From a checkpoint of a small transformer trained on Wikipedia: a variant of Adam for these matrices, 8277 steps.
Each number is 128 + 32 x the weight over the matrix's rms, rounded and kept within 0 to 255. Layers, rows and columns count from 0. Numbers have three digits each.

# up: layer 5 MLP up, 1280x320, rms 0.0678, rows 969-1015, columns 64-127
# down: layer 5 MLP down (transposed), 1280x320, rms 0.0559, rows 969-1014, columns 64-127
up969:134158121119082129138118102160081159102151140183192136153092096113118138146118147173138169090175156089139143137098125131078082137080090109197141061160117114127124145099194165125133117163138188
down969:114106123119100142137106114140156158141086144129116148113126085102089131070143145089163158136077180092149133101131129131164113118119181111148106154118135153131095157129211161151066149105142127
up970:118105146096113186108078113092097105143149125122162148132114061195210113117121122152197105039124171100184134246160057115092161182122114159140184087127145036143044140117164143044117069150132064
down970:172123076091090104136077155097099177088128152196179090099118130094166127116123127120173105127135167125131153088201161137074133108194161066152130104130099131121111123106138148141142179133080092
up971:118143116127080139126092118148055107135120113116143134171098108091140125170158160176153143100120157113129087099127134111078093153118072096157117088221161077190130172048156133077162152150098169
down971:097107110040109140188119121104112183169095087082144100151125079191098092127134144178141132167079137107202123093139084053184090174067108129110052028127122198149137128068095104054137194149117157
up972:112139125091092175127121122175120146126150150136135178162091109076179137178145166145149112138173097096088110080109142149096096183107066119160114111170170109124126186124163144057139080130069162
down972:126085145100139177130139125228107160119109236067053190115100109101065071155159187157114151167112147120125160083108104158169109173176126098131088136080179106089069140146073131177140157066180120
up973:144122099152094124133145109131097095124128163159139104142084109115135132169157123166134104178150105112138126143127139087113123181179107108163116138143151141119113130110138133067115104153094142
down973:136093089132129129129163137096079098164162133092122089130110111127096137162157161177148134153175144092080109062116138120154098174121119121162162118113153162051135144123124100120118156104091125
up974:109105095126056163139084130111083097122176189144165106170095111157121145132142136135150157109128124135131091133129121114057104175160094126137141097192171149142111155095164167090096084145132151
down974:177084155184142162139106089237117115085148143094150183141041127077129131125135160091151180097191128110121092150119149129090055116132104103186144108133141114099151131121156125064146134146084158
up975:138121137107088143150135078127096132112131142112189121139119086107155111192175161102177112144123141107133111144119105105075054154132087071159100092153178155173123139049151164084110129139119136
down975:079113151117083121134129116106137117180105167115142152112155131111115136138112177061164166113085152111134094133094136146176074180171160140120130119194096148122143127105158125086152071142139175
up976:115125092120077159125112088128081118138122137166193124163095081144148126166136141146147151102125135110123147086136117099097123163153117116223156122184153138159149142108175159093130100126108149
down976:150175120123119137121114107161095116070153114171195069135090142118112138163114164119125133144144179084120127128108152088098095118157119096175118153153132139099111097080194117142116178174100144
up977:135124084146069138120127150130097138130144115151177105162095088160106140143157112182149126097142145155153142097095101136115147150134123084141152102167137143168110182108149177115134093170100169
down977:148136131170129128116131095111122140115117184105137064171122109141082101123147140109102090141135175073157138140121178090161115124103069047136130139168169113134131129117156100108127136120100143
up978:116113112132083110169103150140094079121151121179165096192123072138150143124192138138166124131111095146164118144139121111114116181150127118165154143157123141145150146110152177065080115153127161
down978:124102099123107148120104111184045063104192137121169107185124109069081099119184151177152143125121127088183115115153157131095059129125130102136098117172102103114129157144153114131143157149128133
up979:141127071104066155119130099115094094136120136150164040148068088140145131214150107150146130106152174125139151115100164079135105129171100101124122125146164163149123130082166186110084084182076143
down979:132154196136141189097134032163101151115151155113160000148176141083085117162100158227135126132105173088122107149134099056138047104136097105153189064172148145076165115118126097083103169158155128
up980:117092136125076108162066136110103109160171099052144119161089090139162130175164103191118163125158084094124114106106143133134130167119134151131110090171218101102146186107139114093129101154173103
down980:149104127096185140139130140166104075149154110075065146154101154149108177127127047078132065109131136144125111133114141119170143157074154171144101163101168156120082111175109122153086144156164138
up981:088145140135090147130129114140062088106122136129190119148093069136136154211133191130144142076160091084151132077091118111075097174138051083165159162176165121151135153088146136086132114139128165
down981:120124004164153120126113184182164142106100201083160128114040110163138124126108156161142111136160150105094103104099138112114077128122092090186080141156098157095089182157185120062096136101057139
up982:123117129086113128178092118114121166059058158100147127129065141110135149105185169087146083127139116117156039139196119077112061151137124170110089103156126106196154174108126146084128149157136120
down982:181051101140074116087170191086117082141150100158195132109159105165096106181098189078086070125133110138187140117083164111105162153095156096106140099142113068114137095138111128118121124076152088
up983:126110165087106113191148166186116187084108140105138154201118128066130174184204071134087099194141054139045113152099148156138130123105085126071072125120102141120115147112187136115142083154154172
down983:093027140109090099194163108183140167217081134044210139083162142093151122197157114116148136120163189140104093189124039119151133093122123086070083135166119125076123115227119162074099094146096176
up984:140103134185106127128113143082172111092092112103118105127098139074167123122199148130216098195130129126108133090139109163112141149137133098126205120181205129109120077137133143090169084159120117
down984:124083160088082098164114120130165199078181218146062131150184042111072113111151122129164082079121151126135098093142104117149130168152111152164184124138187136101125131070040138155130203075125059
up985:086097101129112091135129159120156098155145123074091074109096110110112163118187093133165132143083112125120101104116111142133097176137076130090100121174173122099136126110120165095166062166170200
down985:136233145181098142138088070104112110113122146163141155057093127124127103046134116152172155115162079133124135116169146052155127088141083168156117118131082158121128092102144139156145138155111117
up986:119113121113045137116117105140053117144127153138168075152107079110146129190173147168167151111114123099129121121127106086094123173134081086161163096168171153122123157109165154081130096151097126
down986:138171128094111144094131104169103127130134150127150105105155124121124144132142130145112136132109131089180107155122157141133095164134094103132135096137089147137112167135111095077148171112105175
up987:156142126116078171124131065193082144146145137115197120156088097109134134203101151166159152123118112134155117094112115088089112180151117066147151122163167154130153150033163200026125105217118127
down987:136165106118067129141148125115081082126096152143202164166098124138141165062117134125117154131151092067186112177182199108084107148185101128141133182123170141132136124092186114032152161152126165
up988:099101125127097089156135135076119107101126161129160149135133048120225126136133169183139131119175130094124144137149157072069135203159081133178139085131162088123106143104143123033085104143084121
down988:080048136154156091206160172128170126158063159086192176122063114143133063122132097185170169130223133130109125100233153058118126147116038085183098091135033163168108145108251126119082192052105130
up989:127140099110079161137109135160100109138194140151162102152086071131110113163148141163142150084117137111123131129102140116115101141144067099159144110170157173136163181120163149093126095163077156
down989:105114091128059116135101118164070107096137160085148124165139098085124109160100134167105124153122174100138157101147176127093110124154171112158153111150135096069098157098148105098125152168085124
up990:133116104095088133130088092147089118130154127166153107188089085136154151140140135158151139157147122107132121111115147120083106167135085135175137113186139143121108172113157117103112116136102170
down990:120116077135181124147115132109109098125118172133162099154150108115125146149123139145152139118117150092170136109153147096088113148130140104153145140191134152095145172112161117137169160166095137
up991:094149091083098130127122063069095091215110197157204110116134082081179089129091157159120089143188102108153145116193202047074177121201143153207136072190118102150139166089155128101083139177099163
down991:178145135100129177106088099042111040104178134067130143128146212154137206114208108155161208141055218138118124113044142215101087067016176104195130177178161124093001050155172125198145073092079093
up992:201109110112108142168119072250085146148095067103174138170067069101125079124075106143132186106148164144076121135180207083100099147135098000195158121170154109176125145129165112096110135126101155
down992:083112062140103193113103123120137185166132207159158118140131158133192095214136093159130188171229125124118169147100058163141138083123161089153064085125081140089134127124077137064075202118201213
up993:138099125108069176114113083114106175144144153158181137140090125113116114125179147144144145159142117125101128112085091144112116151096084122146171080165148137103097141081182149124132101154097143
down993:142166123117129145128095093122080141103153159129185120132134088109131091134161095123120164107128147088118104106109138140059138110095113123173168125145116122153151143107191124152162183107168123
up994:166147079119105154130031098159122117094169083135152081194168138191182190171201108092156129082060142114138123145130252174142150159086074112147066135140144124072190090157164138161130119149076089
down994:124135115155084138037074091151131117083115042122104084128185147159171117150126147076098098116103059130182140133069132137133094140132140165193201148101121115085050148163090131093106207123108066
up995:087072109103070148143101055128041078128141125135139106150129101148121113138167129135149145122109145111163121105112125136090086199172068133122140092189131098142177150096164143119117109159115125
down995:132129113104153193128116057169119130154159170094133054134076117127129141090123118125132142135148117107086080114104179116100121149113124101166134104113066119097148143128183097144141105176131155
up996:126129114137078140108142139143084118150137180114157126156110036177156144167144148195139169114150113119106128121113141119072132175157108112187112131169176117116108145080161142057104123138115180
down996:116156086109152123133134134171116152161156158133132158114099084122094128099125112213183150140141120101140115122128118108093125179111087093136131121137123127113131173055147103087149182133091136
up997:136137142143073118143134126140108112134118171145223137171093106122157137198144166156137167119198145118123139140135143098093137169161100117151112108174123146121107130114164144098110112158097157
down997:155065100152137082197107156129076100165185107092080056094160135116176121157158127065150102104146121098116072093145116134144182141041161146176151127138145101107125171120194099184140148139127136
up998:121142082094088124121098120101114105138106151144146101159093095105140137174132119147171120146101130077104086126120140122076073158188096136151140125161193137095157151106153151139149080161096153
down998:134194171094125127135131111136064144097116089131057113127111111062085137112135164136128143122078094090123110134144095164127100136171143142130066080104135105093132108103114091192118115192242137
up999:165102166076114116137099123116092112103134163104133184126109097057108096157180167123157073049140104121075157141121194149113113143126071172104127147148103031139228171091171155113103116188119208
down999:192067164021136089090152148097058067116180101208171066168098090145022097172164117167144049137138139126102137068102134083173064149114066186079120118105033118079240129132142132108103081080153180
up1000:124107129101097194135103083131106146085163153183153127134102121101150126100118182131154155098139132095111074135114140168118036185097059119125130089182162142141103188088167142121108110157094119
down1000:114139155119175115186126128135133055115091183141146161105123135126103172092112109125184083092100140115144146142107179063093136175081172181214133125157109077108136173168181154175132133124126106
up1001:122150129101073107123104139121126156153130095122186078137137090129168152163162146183112129183129123103104093127139164098109161141178124067227124099138159179134153111118141107084123127155144150
down1001:116156122159143117138168179126119106109136103146192108098110124147096139158134129138182117168115184143090115121163195098102108147162117084166162109089140158087185131128110151207125116109130119
up1002:145112089105063156130136118143102144139159136144168100145117054131119130140121141167120152113162146096118121096108136130122150166131062073164152106187142130121153175100177119066144082135107178
down1002:146134128153118099130081142137100136106138140128137128105126131092167106120144128148105129121111158123153122116157169112099131140150143083155171116160132107101131129110132117085127142134122115
up1003:135095115140123176161116150155132097123097132078153104123098133135135170138098105126177090126144133130116137169065140093077079192099090140121106115144117112161141178123144171019116184170152163
down1003:111178086134087068094113146202092199090117107093110149150178141128096175136128174103138149116091167129103150085132056121146087084139150101098115118093130114121119159131163152173121055113149085
up1004:088172151163037113145115113105099092130134111163181091144146129136142145177128142134137127103156180100167099124135119120136089136140080082115138097156140124123106108101151130155111122144133087
down1004:065078182123216170154198065106119094130139105156118100153173156101136143123128158070179102144163087160116173104146103156157124164162146122099129160071089153180172118138140149105113168190138101
up1005:140140150116092123132089141141128098107129163039203092130088155143138108184179164095125072126149066107132133176050183135131162123056146077162209120145092148144174189114133163055122125193145103
down1005:108116110046124078129142209112088118138124010212164177152151149169133090050191089188153092146156146126130080087163130122165135081111141115174127123146078065075151150121175142198111212060166152
up1006:152061160096100182204116101113102112106148176174125109167091073133165095104104142133174131056237135092126133204121119131102107097158089107126134145180128086142131095079196129132066118137068102
down1006:130136128172079109124108196126090124103153116139127173061084085167064102144134098080167135157105102129122108181119114177100062110111215134117099107040098178159077124176125125171139121129133122
up1007:161116107116062153158161123140105093200109147151176097165090065115138140211122120140129173086147123141149151194126132128094128170154149055193121127139134149123115119089203177100144077143147176
down1007:118149113154134164147119101147104178089148109074136069172152150103117166147137178185187172174201164102147128177083111094138066123108140143152165099187170138130123127117114122098163134154175107
up1008:172140076088089165129111074088086105091205159168219080156120053142155117173114129204143141101158119110113108109109158099094125121168112122197114080187209137151111129116172141095109093163057212
down1008:111197152097112169135150132208039107162109095125175064126173115114136194167118111111140078194120193148136147190075155118041060155115034068122165098115147158141175212109126148115139097181026156
up1009:113147127140086121113123132108137122158140154131147107159107086102082123124171106173147119139149114092139097161118089144101140120127132117118165113149211168131120164085147107125175122146124128
down1009:086170089113196137154170096121050100200156198056117151107056088131099184168125090133121188108123092177177175083060144139069233104091097126181094147127166134137173142070108163144144141178125166
up1010:087122120139049150141129105115087118140145154140184131136146098137166162184120125155130158101193153130131131087110124091130111133137131113136090091158127161127122126132169118141087131151112120
down1010:125128096137243134173202094143141162070098119136115126140126071114156149151142126098132088107109133145140145139141097116123152146117110099126149140091085133108106084140127139109106134152122091
up1011:120123089111070126140091088135054123152088143082178115182107129128187153121086149163132131112167136093150081096091135078096111158114116167137124063179168125144111196080156130119113138182061138
down1011:142115159120166109167158115201138125120165119129105145141137045129088162147101124104169158085182150128133120089144161079055101166114088104165136167107116118150172174108127117115143156121086134
up1012:131105090125065112121130098107121101102139168138163109130102080152122117155148104158162092152146125108169123065117115107077085162145101093155147131184174130159085159112169179111115080124100191
down1012:152150163105122147120121095141105188112141169153170084103144110121082100163153143110135101125096156091121106108129152096103115161160098082126142111129169160148137151094144100106128116144133164
up1013:096114083122067134114124137086110125101164174144160099133131099132138137171152109159175124115125129152159113127118128109082101172154138126148170075132166120129077171128139190118099119148133138
down1013:152127116143090150161116154130114128133112167178150097171135104157128109123118137144190131113171183081082145121138165104098108166111121145156125117121098149111134192114194109117152162157111198
up1014:117105095123065161166151148141111133138172139132148083128096096128094155121106122160166113164155107123142128138087116136109137134144100135169162076150144130122095167120195150091094108145098148
down1014:167146079106139135114095172124175116132140153082132135154135140108146163070102073123141129148103133093114155049091108144147142154164154166153095115134120144127134162104186123126134122186149125
up1015:120135087131085139112126122140064118151138120145163088163085072147133156150138150159146150122149137090126129128120135120104113164176093110149129129178166132140134171106156133085145093157110160